{"hidden_size": 64, "num_key_value_heads": 2, "intermediate_size": 192, "hidden_act": "swiglu", "positions": "rope", "bias": "none", "parallel_block": false, "beta1": 0.9, "warmup_steps": 244, "decay_shape": "linear", "max_seq_len": 512, "doc_mask": true, "max_steps": 7062}
Each number is 128 + 24 x the weight over the matrix's rms, rounded and kept within 0 to 255. Layers, rows and columns count from 0. Numbers have three digits each.

# layer 6 MLP down (transposed), 192x64, rms 0.115, rows 17-88, columns 0-63
133156124104150181080126122119149108141175120108144108118140161113164161155149129146155139129152118129140156080127115090136125093120123095103132151154115110099167095112121124141136115133126168
150105130130149129137096135127087137170118126133135110137118110168130121099107080163104126133137114080146108069144112132120135108097103114146134088126116093055117108122143132125154131077122131
179128129081075139140112176093136164129089090065109153145151157144149123133169140161141102108105131147111088119111132113133128190132138115140128176136123171129137088090159113133145115134133165
093172087104131101132131149154108127118096121105095091119119095057139114140123108149075119128172113092125151139136116105114107162142109150098163090142116166133099096169148130106146144109160103
130120117129141147165089122126129123107136125145090115175068143087108117122126163101090129162147120102173109160128121137101114124130157111132126122131109156046145109147136153145115122164180105
176145145139102136107145137143150101120131134124107085118104141097112177098150132100056081128161131105102162101142116107107123159138161150115118130122111135136126070146113096116166106108135094
103129149118133172117136105115116135109085118123120157154112137166119120169091136124120115179154138124140163109129081082146078168102135105134114169105106133146109119100125101136131139142124122
121117140134148118157132130085154126155117109124118144147140095152110097138082088148068121109137149096130099165161119114147129136098117134155126099079124148127150102132132090116119155102081164
117146167087080096138119126125143204136099112113146126171104163148126119176126133111104114114158142130127113128131078091191124174128130148094139142131140134195120138135091158137179134099137112
112085101143089181105154110150146163096142193146124125145127118155178154126135176114139134100128139157138149100124137059091147087118127137134112115128122142159132141101146105092124148130140141
137141118132142086107131168177114127106121151106143085128152131092078147124136042149142136147140121128123120161150139134138104137119126120149120162116128173086131119150107130157119093166127099
136102119161119132177120159110114121130123148152115140140135172138141110116132169126140111077107123121159143111162143142115141140149148116118111088122138142200129165130136136090103162111115120
127103131153096152120140162114106135109127135120166152149158102096105098109113094142169138103090110115153129087159114142103122147109140084174113128150133142227101141116113179139086156118108167
102139147132106139192154111073115075105095103163131105139103099172119145131083161098101115149129118169127107117097118123116083100115091144108154104136153090099147116110119155148119156098144097
114118106100109137159105144110143097145130121107123126138185098089133122162104104160156167146097141096134159150138140141107136152137179120115190096110103134084140169148125158115104125141173159
142128143119112123118150150119135154139112128143133126119136123128169133136144183114105133092101141151124143131114117101164102143142089119126123116122151116210136158120136139079102159117123136
141090158115090114127115119115134095096133131079135132151096150137133121124165184104104110133132172123131141076167101129153138118119131132126106111136122128063138149125143136136125120130141198
188135135162114136134118088136127124126141124134150148176119119141162171137127124142142131149115120074134156096164123149153134109106145143106118132097126120097130097143097112153152186141113131
166101126104163153150123135153100102150132135148147137162139121139152168140150073139141112115101130099139117111124126149158147129095120110157097147112112120138111137138092088163133083115092126
108139079127090152123149131120128118135157110134160136162160105165159172157102116119102124142122133130146151134128130079122117173090141147142104165097137059152133177083098147143119140132113106
088163118148139086122105152120149152118153133117131083112126096136181152138191121129092124096090138136134103155113150113100096124145101142111148137120131113099151141119127159146130155131150153
119129101111156127135144137127142120105124040098140112119118109134142156163103187104097119149174160151186137119083141140077147129142150124111123156147157136100139118118136113115103138138117109
160137125104121132098097177163151134141122080144093123121097112104132114153144097137120165174128093104108135108166091142156106097138117116121165079136105145072108146143109101133176073153169101
173124130129144084097157127120128168134160155100116151140097130135113115088149132140129140161166104154116111138131181134114114146120135116140127147121103140219150127103136169116088146132100154
132102131135143164106174117151093115117132169143115170078152159136096180135119119159136127166128099091105157101130110098146091145098112109135145125103098143130127138126140140142109120107118175
125135089126153117137152127106140154134118151116116096149145120117179096128129129160114153103103142146138156150152138134115153120151095139145109103079163111170135155118118151090064141141116151
101163074150133130127179120159132139154150146159091108122149168116121182108119156125098142139164128093161085159096120115135146067135166131159156135084086138124115068121107140115120132102161104
115141122100122096155163142091069142116097096103191139152136109130121123145107123132127155110071155156126137140105164155089130141089106138147105134134135177087107139137111151153101118142144109
145141125127147144111127099110118129142082114157120144164103085093151139090142099169061118080080141053145126118140126125133155090088094126154108112122124110088118123143111109138108151123110182
097137155083157118133155121135119114153135155100124123124107145162151162175130129123139114161074145153123125098108174140135118116110115108137104160126144142115133143161099165140099116098116116
142119131119115106134109127173114129098137113152118144107129137132137139120158135116120091109122176143118174094099141135135123140130119112117143126106130135162135137171128128129122129150116112
135115119137104149114102111133114148170100119114167126137142141107117153126157100131160135145144108120110158131145133122151163154120125150114133119140194137154148166133101089126146122126109165
118135126127135175089092121109125142144140137126160151131153164071110123104188075131134139128114075069150118122127129155127150128132157119164121141119128143101091118109112104128149124132146124
124105135153131156140145123119061116106106101107150123159168115095151147155085140117127155108109082128126123125110106151105099116081133150088097123137154119180114134130099111140106081103113101
158148098124074165128118101086194129126081086189149140134170128136124141101125100144101148125104110091175101159136125140119178133098118132127116115124117149131120121140181087078122144128135146
123121131101137145171159075138118126116149110127101136165094118144155095141086145161150090125158173151102205116122154118147127173162122098118138144136147113102105117139156134143095121155142105
135137116124196135118188094112138144111125140114104104138143093132143097167111114119142149136116144093128125121107136148122138150154176136111103131133152117149154148138136114118096129143142151
206151077132179123126065117152139148122141139116108111140089144139130124118179107136090120108140089078140122150121096134166118147138120130110108127136104099108115112160102064151151174166117146
137142101147177107158105131103141134144119109157111149082131126117177093141158130145126144095145125108137113163107124138140112100198120168144142101152172113170157146128117142086104128151129134
126153153136182114106121126132178127149109129150142146106075136105136143138121110128160115081133086164104188153107095099092112128111112103082157088120119117145150131102117118106129149133123162
135120128142165111103113122112121132088146143149172140068111152119120138109147131119173094094123081125139126125134104106146118123111139135147108091135108167162111106109121120164173163132101158
143095149093123109140116118126129135132172162145113142164084138132097055121153170118109084109123171130143138108112093155118120153162120092155127122117114145105155115145162146146111138128115113
128142103122119158137131103079124129119120119148138143137172110131117094149111134143075168087124097123145125120131094069160107119108141156108114142121116128135115131117101097108119153113131139
128112093120142140122139097115131141146149101104103112115109140130081164118112085137122130131183115116139110111113125081124107131120172128128156158121101167107135162115117085105143120128146107
154122128171117139116119127111126153111144130159120075096134133133149124106183118111139134131148126094130123143148133155094115126134101125125125094172150140189126112184093149143156118125175134
146169140141113086163131149121133134113110135134119108123160159138142099131144192125086127124152127131078150174141110145136119140179133132133149094118148118201128138163124153110164139102154132
150153134110124137137132100131109135125099135161086171144103180116140108093153195088113099148106113110142143101138098158115130118118132141124137129136129118097138185132147110139085125109140131
095113129133143150125132148134138159099126147121124137176108121138149104125104171120133136077093176136135158135170154133114130169140146116096123122131119093193122135133116152141103129132126153
081150145121142104100114143116132126128127162160117113168123129117131183136110077151084136152118103096140135134125137101154131160123124103146109143146122129060139128115152134132105138142123120
121131143130134101132098111094109135136147097133119143147149118111139103134107132131101134095121123104138158110133123118121104143133147096115139162164109146064122151119113144130107106114107178
131144102186140173094123114145134122104161108146110082157111145136163134121137116136086154129155125068097128100082144104111092117132134135121135118135133104135115121117109157129103119108115091
134148177104170111118158167113109121150174160124143124105130081122139152107150087162178139092109108100128062064151128108120082105108141129135135141173156167094112117128103123142143130122118099
141143199120094123145169117167130115118097097142115125147131094140135125114140130120158112138120147089126145122129117112146137149146130148129136122168159089156151138095176123135120132125134092
150154143133132114141137127129159105142129107142143124172067099142138121116119183121099123110138151151135142078125133097120127116133137108127128130153126060148159075130156167129072165111087158
123119116064150132115097110111135118163136109132091161151107128102115120123140089139147166095125111122153157121128115119112125119084154102143149150150113167026122106155137151123111151128153150
106148137154110108157094183097106136177123156142116111145127184146178087111104100147090103136149140157190100108126138152065143118129125112138099076067079111095107122081150150124105132139151102
172116110129154156097131127138121126136112107142119124122120128172122181117115121122089122133120158117093127114118099146152126141105114131144094101118110126124121121145115104138129119101106120
142093138156096124111124142132099107140122113110103132110148139174122114110114080141146153142164154066146142114160150165096163151121129108153133134145162129111129136150129127092137124100130130
145156138094152099126092101114194130132167119136149143150086168112091082132133126115100120116141100108104099140142099142146108154131124124101167102127117093218149102152105116155120181142117114
119161115121123134089135149165131097108159116122182118118118127137131160155115124142159121087139084135127123143136165136102108107136094137115109117112114149154073149100096103098135118118091120
150100143088133107126150140130150190108134159099106154163143163161098093123135153166126139115094139114107108138147119153194130194172087153102139123141145123193148141161145128150171101141144103
133071157065167127144131127139134147130089116168136153104091120102123130134143142107111116095111191134156129097090132157108126102155161114107125132122126142091094121129158113124139119127125131
152093090126151130119119110142131109116136089168108163135113164182145162138134131113074141095119121144123111152108148119152145130124089153158061126106126093176138156126098136153115151148145143
164117147128125141101128116124145173125114196168131096130124166111156089105157096111120182174137137136162140147128139138151109108175179114144096113111093104139159122099129111143119158179147168
111160126165122099173148134120108120128108132159126104111136111135169117156125190122133092094097137158125103135124119125111116110158117135117132097128171138198128174149128129079136155110131119
110153147136149186101114127102090087156116142108105115118118145111210154141146118175140145108126098085117133165143150132117166079106123128145142120156133119139117102120152102093176082076132157
135136122119144073162097126126118173164104154137109100130131112147164123145148108135113152105153087122126150122139143142116128135122129144158112086119094114148121140162100165142125137078128111
102147150146114096180119138084098111133102148138103100112124184105164101169127084122110122165113108140137131115104081101151091138162143156105150157123181166151145146132114136114139148152179076
131149094139105129159131114119096132120138182099136126106162158129119153133124173111148147137132179111111120133125121142174162079177113121145124153095140095128090086177156160097122146149122113
123120090177100125107141098144138120121135155160174112137169136128119140140126194124151117075107130118138157138140145114117130124147102123099114121106101103177142141110113129111144099100101138
204167118148124120086074120140156153125136155110124096128124167140138107106167106147147159150159120085137127122147143120137132120119139137126144129111092107055133127154159125150133093115135154
100107118120150145155099137078135103120088103088118118124083130145129149160105100149129131154124122129129105190128146145119154133138145152126144110142136124128125128090167108100146126104146133
# layer 6 MLP gate, 192x64, rms 0.136, rows 18-88, columns 0-63
148129091129107132142142139098153144099113106143140137156128108151108145101146144124149115154166135125136104147123146101157122111105149119068088165139127114152172111140176106111115129159077127
127109145142149127137161063129150155134136139188136099131131113136068145125089125125153164177140101108125130158137110107122119074123134144111172184153147112106116164152131124124128122146070127
083134128124098209123120104086151093145109122131160127152136144112090110121128138117145124118136123123089092151121120116127148096133185110142133135135135131093182085157139148091134182112112147
128113150158092121135145151159098105161122144185134118115142143118170122137109118087106114181160110134176137105091152131093103091155142132126129123129102154117099104102122127094154129167115093
132156149136143136130150145123132128088133125123141073141107142149089142093143130121125145118150128164149132112149110113159124134136124148123144143147100146163165154142161136127162189152127122
148137170151113131165140115137125127186138136148123120132160145124080118097156127138111155126123109148143120136111209139172135077133107152117157169138148123111168112128137156104120134116144155
106133146159111075143133111107111146106118143157101152131161165112150120126107164146143155123134114149115155121123119089092159123168146139139182133160145071159107129119135127119136171134155116
127170170154164164134139106048162119177088150140174100085108131151095133159145140134142177127128129131138137142145091117139105066170094184107124131168145123129147113114159118125130112109111118
110143083155115177151131108102172159162127171218159127117153150196127152131139142129138104124149151121150101131075146112155150151166137112124117116114139148119147076119180152111114107092164124
150138104155132191094152075096147105140164106122109151087143158129146094156145113116091135144119118117126150125112081125140101126157141157140125131119106123145099142142146153133138119081105179
130173183122119136142136135134122105137144093141137144129141155083138145137138139122167140138143131108128118112089165106177111126104149100121130086155083161147129151140140098087117124110126141
090141139151085168098115099094147072095121161162089112116142104073135136160171122114165124141162141107139120129111136148130123095138156119139134136159124101137138086108169148099100147148108132
107187135137122134129117102122137126142122118127151120101131152152109119104094138122107177133145070153108127115114111079176142145120136127125158170076101112066102131143072144124179157093183092
125186137162165125126128136170142125116115097165119141099108131159129138102128149100108151131122107143134093140134136130148134117115105138115132128099152114145137062144199097175191152129130112
090126162149134138142079140154118134133126132135159112140106140112094103140075114150130103128167135119113146108126138117110126110130167109108099186141112085104140135110125086129137120146120125
116116105117129109084121117173125119150146101145132116161142157147091136137143132130102145107153134158116089114120093098156132144109126155080075137121129169112111074107121148148146141126098128
090144156134130137128176138103135159121132130117154113100122086133116155118139120176161092134157119161162078093093059130157159134126116117118111140142123098096142128105097128119143110109095133
135185121122122123127106127122143122111138127123153135131164157120116148112140128098171104130109136121172125155135083125091076096142120107171135128155136118125149121151115043131151102156139104
119168126178166138193118142128126114138134132100148128131106145108130079101130132137122116118163095118141158120128126111134140097139173114153120152098104130075134112170142135123127105141061160
131147109130121129141128105166098114136154071142102067110118106172125119166146155100117128169124128134139131151121142077132068138127099104110110100125152124146178133126119111101124149116137131
145153126115153130122135116127112146144131111116125120099130133130144162142109148148108116134123097165150110111158100128095124102118148106151122111122133128096063081153196112141128124109088142
141116124122148107119121161151135123111145095137136136119119129127129101135104123116127125185149090122155127132133059112164085134101106068080172109129063134119143123089133142145167132122161111
137185149131163124125116127132128110160098145136145125090149129079133150143138107136160096103132086131157157132065108099131118140096137170142120141156151150122083105166115117152148088144126150
168128140127101157169099080120125129127154063103151095123117117178107108142140111130131137100143133157122095162145109120148109110103144121076089176153116147140185127126128115114122128113128097
111177121139189159115132106141172125174129123097169115090118136094157144089114122109178125128149096093144142126092101089089132101149108179129128173130101099121162057115188125179119112154132115
129147112129119129123135135117159132109167100161167087116134146155100116133113167094163122136127141164115112114129110111150103134154121159132117162159125112142168146150130119183165139079114152
102142107194129106156128089110119143144107084122101124141143129145153140117138128172125104123123127126171089143121121113123089106162141129147140158090153102095092093130165144149128118118143135
122126160133127152153162115122155148167146141112141123122149156142120112121121187084160126117126123177126118115107076123144129150146148155105139150154120125151109127144150130113143149087117122
095151112143124107154145152136141143130123124151147150130126107110131162102128154164144105123125119160135099099145106095135126145114145098167151105096095118124111128130118113136142114099104098
122150119161109149135150108127117118114118150143141128140124135106116138161123108157157136103144133120132114156147124118136153095132140139133105139135133104133091105116134114167164126158104104
123149134126158128150117148160174140127147166121161146086149114136116115158108159083107128110121124122091082124096110106123129135121090133105128171150124125135161125124082126159153138130111129
105145114142134109126104130111155156130135114109105122141102112101122147164141108124109106197126116140158179127133117112145098113126154159098119122106123137122108140141159136120152133144134119
119177117130122097101110116132112123165128139126125124114113076151159115116122123156112112145128129120132182118096081120136160103147114103124152157131149143112119136112148131134139132157142105
107178091174105161167150128088131139120132117141129112170128175090103121108131129155155144103117091122158115141088176134055151088115119116076121154115142162131146100124091125140139127154157153
095122131148092120176160091156125142132144138153129118123091106131149087159102147148145108186141131134117170127130144103115134154159097116146161175135110088116152111131148129157121102117156110
111138171127162170115140110116164107132140142099137109104132121092124104168101105127151106135119109115133104110121136093082100102142154166170169130122132137126129163088133106110134097131137156
100139110132119129142174162128107126134106107100092144130098153080142116147144126179185081114112116148162106131114141139172145120113130117139138146152167123130143107141156107153187153138161160
148143134135090137165112115073148153127169129139117140147128132137117169109134134107158113154127122127134135153086077138076128126149137113095154125077085149117141082136169133118139179112156150
136128114187116113129201123133145136108144052202136075122190166146107161068092167083152142151131120121123078150140102110118091109154151125130147125138096133137163082092155114120165161132136147
106194090113108125120117155082102124176119123112094135080090160136105114140089150107132072176153119169161119110103127104123147105139120147109163162151150119137146142149110154136160117119121130
107131161167100164128104094102112109120159093120129090132123140104135160129131106126170145127198118114161106129123140109106125112151146085119141151161123133126104146081165114108117111106104139
102163156127137148114121102157141105098122106096106145138120169146118086104138144135157131145128132150119113125136135124129143130142121121108157153131156155119156158122111086118156113165125095
117166158129139110140114140143124133124123119120133118143124126124124133122148162123152092163157129130127123150153122144120125114156182146141156145170110084118100081127110177136140135119122137
119120129151143107133134103115134109083137097141137105083121122150111083118113120133159120106147102114157133147122133132109138081108112125116132178144129173149150146150084148124130106126103139
102117130137114182165136183106122107123116125154165090113125144135156089158143109140123128153148106152101134153090108107134123107146141089138101120193127129113164074156094119137150140156108109
135125122137109162153165124077155135171136141124116130170104182117114130117165134094128107159144104132149120093127067113158117134131107153125139134105116130105114133159204146160125162119124143
140163156138150096123079103076138102122110138076123100128091176098105128138128164149186125138118098115136091162080131108151116142147175153107155158109164146087123075112191092136169069126138125
127127166103179138093132097155157127156129126095188101146134162149099159159184122124135107129119092155109141125162083091177129120099099136104110138132154118146174117143157166104157124131121125
134120125158108149153133140145131110098131112157109118171132136125126119111116122140104121133178133157130091113132123136193120089133132143131126133090131128132138126089160094153160178150143121
064137142114121121163136161139122138147117102145159128127106114111102124114130120090108135138153083145127090156122129118137121131092190146150156146136156160134111088095183109118162125125138106
089173112145120101158111159157184158098119141123177137123118131089119141103172130080183097125157102151136139175086120088079126117121147066137082174146117121136157078161147128119136114158083156
135162134144080168137117141131119149141134138122127063117140111135150093127116122076152122099140135132147096135081075149162141119136131136127097149159144160103137139120137164127150144158118115
119141146160131146150119140120114110147117117102106128119104108125131137138114142108085143121185115160113146120074147049093099117141137137134157123158160040121124121130135152150124139127150150
124168101128108141164105159052157142139156115165087143149113147113110174083130156149165145156144101115167158159151099111143090090105143102123155164096116143089117081151114150138149127177094126
100128086127101124128151079141153132156140137142154138117188124163110151096146141130155165107147086107086129140096126109156119135144114121133145164151146132141097147159154151158158117121122123
069122143146137124151125133108134121142107122121103153112146137103129089163107173159126174132139120133110142139124106117138137098119170148134104136168165161145139147115129127120105144150137108
097139147127128134157129109124117116088136151165136180160128129108124115157125139106088163148102102118134113107146140116143138114128147104103113142154148124126153115128139145139176131096148128
149159135132102152111124170119145166103109122136176101125136137104092110122169127115127075122086140164166120153109109081115142114132137080143121142187119109140146140130158103138139138124121148
128170137159103130134149106077168141145118148143119169123125121116124077152111124158131137122127145136134110175082113081118150127158176094138128157155139100130105107130150138157097180104128154
114168166175170123206140153093169156184162141124149096075174131097091126128131130092184145160141120205144074115091067043133158126130105158153138175155157082097127067145182170110171138106071114
138141162132149134143113167114100070188132091150126121102135155109124124170143118116133156103099151148147155102090100111129143053123131137086127146133147154115134119157160118133167132130095125
137164137131108161137156150121158159149129168131145079128161130125077157120128102101154102137107088127138124154141109113117147104140157102107127120146137083099142130114077143131181148141090096
104157171138080126157121131154157126146133131107148099157125121160070150132123176116165075125105106138187112165086071091072150086122132114140124157149146118140104144139104130143131106086113139
163128157111103138146154113131110134125146105141081121119126109171174145122102145118127162189124127140109115100108108130142103114199128097130108155149170121135146119107164109127134108134124115
166116086174122166117152149124134132122105080163148086132113143134109148152102145102075109151159132138135114167120112084125160144146141168105116133064147118124142132131165143147143151128145110
091125110145181165142167104124144093149155121144130084122190139145108181110159154122167166103082103150122071128141090121150131130154168160114135115135141169131143091111130149129176149154134145
126139116155159159139138048162104135138141112112166057128139158131131113148161098150149106142136101141132162157101101127108162125136110123069141119113126134119173174156109142137153126124133111
119124112134124127146162130143139138117154131150151106089162161124076146117137147123139172128120118130062090125141123142133101117132154091115143176096120096114101114109207110143159167140087104
136138147164167153144145144142179131135131134142123159144160128155094117091159105102169139098135128115163103156132117137147144117113130147138145165110135143140127076088206158120156118149149114
157158114115161110118163110132127148120131146120154121118132149180123161104151145167121139119129124116133138139112110093131113104106140119163167149118134122129138157156109094179159108118088144
131099108127148141162108121110129131082138126127108113107129139123166149161112126092174096134149117137109125103115158138114099121153116124126140136157152151116127110153166136094139114112122118
# layer 6 MLP up, 192x64, rms 0.119, rows 18-88, columns 0-63
094129132156138131155091160127065112118126120159136106158139085103164127117123128151104114146153118100164152114148122128141159109140093113141117141101115148111111114154148118130157136116134099
150165170121129151129090120092122106148128161082102097122195088104113126130156157104122152149103112156096110120163097133097196156108141125135151145138159122152177133134167121122160124115140129
120153113153092114074135109148143107145117127125101127134111098106167094050111139088183115145137148120107130128091095125165120135119109101116090118090109122114174148151112185097102152132069130
119158140140132128156122137093146157118135150078120086088140134147096091119143126116136150068090146130140138153155121090106102166121128111126123114130166138112135127124082102139137117072110147
154103108130169116114160100163142109103135079140103150141119118097157141153146159140136115162088129109135138123138114120121114095151153147129164097116091157139051097163151130100130159121170116
146120102109079148138105113086141139143106134178086070166135147164155136113133111104129138155145112139144138156139101121127127153141166121129126117075126133131149160099141095172142151141179131
121106121116109131134084134099183133112137119111134143128151101155080117170104156111080107141128106157168141112130143152154163111149100131131077117163111123138138165142176135112124096099128128
136087149108109082096126112081138141134099148128115122119096111176117125110092161133152107157093095110113164143109136096159125164084137130121160161198144130116128128156151122114186140069110127
144089158127106115144141169107135130121161126099141142132084133193109109157128103158136122137185143140091138088120088106134144175161092104136162153093124108159159107117104095135116104102107186
127102115137141101121148139107156137140099165169114096117146090169090113110099110130152141113147155129124107151148145146115052123155135139146174102121161150125154115119178106142145129103101149
171140136096112095149164102129136150129134144122151112085128147149115116120145124114168111161148154147097125130079104114121115128124116087165163114134135107150116133147140132128109127051137169
136115085126162114090088114150082094142138191123088151085099122149124088132146136136178132152111130159078147119065118132075151111106106124162163131152137083125119125141107129102136095094172111
150096163148160168161130162132112114140130119093097092102157166099132107102139120114100147126159150110104075132165149133135145111163154130138118148129156134124110133045162147110151099132139128
130064132173144145134126190136147131130119102097144143128128152109137100112136113148121168098124141140091070139126129107208166143139097116126113122098143141144113121085153101182160151101143137
132127125177150131131120110154152128188158150142146137136115125087098123067077128125140103133100152121123149125157128132132125164099190128125146147117148104097137150097139132122137102143129098
152133153100123133146094125156132158094115100132133101158120140140112104105131141118099078140165129127153130130103130105150126128114050097128138141130156113124111154161097129116125154074129058
156165126137113168138148105100123121133092126138115119087099152122146176154120135152138146162167132152145140115087104161110119145119138147097133128080088118128147119102135122121133128105152154
125086118125132124146168151103121123127120126188139127169101165116155119128110113148092153137112120115101151137145096113122142081110109119122164142136144133155165110110147120068133091120149128
132109084143130130158126144183148122153154079118109134117159143157105148150078120152103148106140143100122149136145115124111176186144114111145127142163122110136080146110205150172134099123121080
143123140144143119089157109109068103132103078128135117156134170127129146118064148088144109144147095110103138116125083135139157133118157183146119141131151154127141120135112130141103117125144070
137152136112158139135133100121118092107123129131096114088115108169169110128127150138154114144133138123141136144110065156160176151106151091137109133149126091130110159149130125201131118080161153
167141132114162128120073093156119124139084108085096079144136166092122096167121178155102117163093110159132142103150136129106113119130132083154162118117126099148126133133141120112143108111151102
142108094125164129109136120103079095106104158109171098083149154121085155086120126135147135139155113183081131120113142130099089141146132127142119160114149164155092125124107133143157137136154144
112137118157168142148097141108095198123147126180111123127095155120123144136154134116137117102100175126142142121146111105099108142129138138151115112137122087136145108102163121177093140139151129
143141139147145150135129142123147106140112132098128119121110120150109114115082123101158171120146141098159125154130093122133089107161137159080091128119147155123156090116139159141083137118163153
121117143187120158202128125122131126134141117111101122132107181138171139122113121119130134154109140128106111118146124154096052095123113128123160112157111161102058099073164138144133153103172123
134128083144139139125155110132151107124114125128138124143161139141134137107119134137097144125124141144103118078095118151084150158129125122168136112129093145149065096160160119150160155145197129
093085137110136076132176141144156111121159085099130189135125175133145098175112157093105107088126156157125153117143143127142125140171170144124125109126143148155087172146072122109108091129114110
124111133146118111149145128151131136123114123102134119127125110144183107080130139169115124103127138112144114134115104112149140134096157149095144061127133179155109118158139122138145095177106123
163137107113116150111158073086137114126108137120106144161086118112122142145119143115138157113118116122159096142152134153126127122114124128178145088146141097137107112132145129163129118132150115
154124121126144098092142099118115106107134070123083093122130102140088123114149133118165144109107111134105169133125118101137122118112143159126122094107147143115163172146109108137126094108113098
152164148118108128107134138124131145145112087134130103103117131109072119072111147110167112099088150127150093121144137135154088146085128063134100156119111117132151157154105137152121117094116140
124086121152140145138147091137090094098124123102129134162165103096157148156093123124145142164133100094120113118101106176151101104149153166123131132156130096139118131145150107152156105125131112
116095150142137113147158142150125125119149089129137144138137129153125152141103149136163105098142153117143117110192169169122066107160133143082122136148113177150129116112108112097114123148041134
139141135118147114104174130130087114169135150135119166136094120119133124138157119139073128138115092147144158102132129106120186153085125105128143127128144095138159101160182119116090125100128150
130171117122160161109106137088135085115129147127141098121135127116137151143135103124130110119125145130133122096141132106126118108122104139119149119107154156115107177163135131126119121151152140
133164136126112152105132127184106093129110110056118104123091123116095129197123163131136100119117091111195098145129123124151101128124112178143081171148137136127146185142082132102148139196109127
118145161155144107055132153134103147108139110110143153173110164124150139098101158121100108155157155125138104147124129106104125119129142115118151134121071140151120138112139117157090116142167087
167127129131080135075166140094115143113123101132119124112140131148119127150103156078106121173146129114134136146101131125087134127127142187103145160153131065158175127141120115101112120128142185
151118133140145129106095089177120145113128130089176123117138138096134148114166152139157149110131128163096115114108149125151111095088110122142107118123120155079085097116174130115138147118134183
148117111125125143102105101101109103116120113120130139125128123094143159123145100126133129121150137091118123148130152127120179103134145154104148117141130122145132173119171107080114094115110131
132120122127083136106125142083109103148139130175145138140168099069106115158113141146117135123134125094142106158109123143127109148149138143141109133092094116101129152107106127143154119131100138
111109093143152183135172119106086129106161110142131131123128135131128145115110101135147117128128112110127132100135119091130118164114146104107111086162128171132133141184102111091113150143143117
152137157128154129117158121127138114128139112144121155128088147170122100111122148114160142062111118125104140169120176115139165103118131160095132162087147141141134113157130133118137112099176136
125073167141117170158147127136137131164111080155166123119093138117126079150161127112134139157110138112141123143081122124097097142110175071146124113144168137140161082140147112108119134141114114
119109157106146116122166091115105132181124124127096138148106162114137138153157113126134118115121132105144165107119110112139130118129096146133113136128154187139186137144129119119097167091097113
152113155109115112126092109092137121132134145146134143145139125132133157100118143202166140147161145119129134147106140144135163105126138105128170146124090104121115086145129116178166129087117127
114143084120149127123121122166107119154105158102103127152119157143153130144114126121137132140112151108153121131142118110163110107127156167176127125109138160143107138176163131093091118128149150
144125138141145111130117139142103126091107111104124114132151127098086084142127149106115106113141112131135121176134128104112164186097090132117102149105137093124147141120096097118131144074089131
129130133117084118122125149099182163100121102133159101119113149097096130164115088125122136075158129101114151152117131118173131122171165162113101112099094134125159142121132121102137111152091168
120172140079114111147096175073115130122130148153113169113138103147114142139096137139135101092131165148079107110151150121125139109115168137131103123120164121111134186141132129145114106065102117
131097089127136131099158103096106144128107117096134140118155140095121143144119156107153171126119121141097154121107120113121154111129143084097119170094133157107113111163098151111113116114126141
136106112144150149127132165106107130182135146089088081111124150118136130124101122127120168173153098137149165135127103141088104122115135129117135091135138089115120125187094107088121144126185156
147089107148087127125138140113109173088096102145146118126102085123139108148147140104155126168132106139147184157125093117139152125126121144131154130149149124137099147163144124090148160137134077
101168120174143136172107155132092150113127175181119112125083170093176136135088108089086100154122156121161117125096150145120075095109134112160127104080121088116124142121154179118103165157128119
094102127121113121131125158096137148141135142067137157169139154146162136161107124110171131130150125116163118138143129114107127134139160118119111148116167164140109136132095100144107117182130108
136131144105126131095152119150146148063127155081183098102093120141123126124138134160133122084120118151159113136116150114157115132135123125114129146124087112122130140079138108179110089128110123
130119167139081133142139143151066145164091113152135104121152116140118161142159172099113102175118130157190168092065107137109118128145082126169142152146128145104116107135153081112090120095170110
133139088120100135094113150170140119110143108095109117137172149129094145113105138084155159169132115111145132155174135153075117093115112142116122123122127136105115102118076129117144129142090150
132129192124116127108150183123156129162097119151109165115129065091117100096143162108127151109160114133133146075130154117184136099111134117102143227174160148130132177110082106112123108124109110
133116111088154091149125138136133106158154096100094175129118143111124115127128140145179152108120120094100102115130092132092153151113095168144141123095151114113173167160153114100156136112128148
148093170148112119146141115152141165128135147125135098154148124120138132095125091159123118137106145096147111068175116150106103121145121146137144124161160112082118130138114065146153126112088083
094094122125136111121129125103159145093104122115162165156117157119150108166118085134115136163128141173154152119126172120159114131129148127158120113129100167098090155122130139148148201154083110
096148162113127142118111117156133133100117098209127123120111111106128115144129146130111135193096129145131095129100083145160089090153113125106140140127131132129104116124089130131128209120140120
104142115110089077114137142167152151140119102101180109080147102154098179132139122126174138143145166102137107124128143158126102103122181131091104130166159157170154159113133136123131115166078155
128113122118144110149136129130148085101152131127106077165108148156103140096135129134136145150080154134102108118138111128103126144127160144147110122097136147148141104100127153152126142182157136
113162138098120129160101155049168084132081121162139144138133107121089099166089098128133153164157140128189112144152100160102089121152135116155124110130128116108165166142129129120114158121148124
075118116152132114145122152145136141144149104107137116160132133130116124111125119103116078085155150153156134098151096119091070103098156129156125101137111161100103131065145151163090140147145090
111140135090095133137101176154153139173145139098144148122121102111111136132138095140132101171146146116123145111095112118132113169126111121123109126127130119129093117129122132157106125109065133
162129107123143150146074126106102130107169145153105146123105096143157091103078128078146096177124100120133152139123123144121172112145139120122131163105081154119117136138095182103156174144128120
141107108123109118164175104152150145141111133144117140081132116145157090137117143175076117140147135117140124131134125119088120140090124130164165121137124118114092127163137134134115126127095107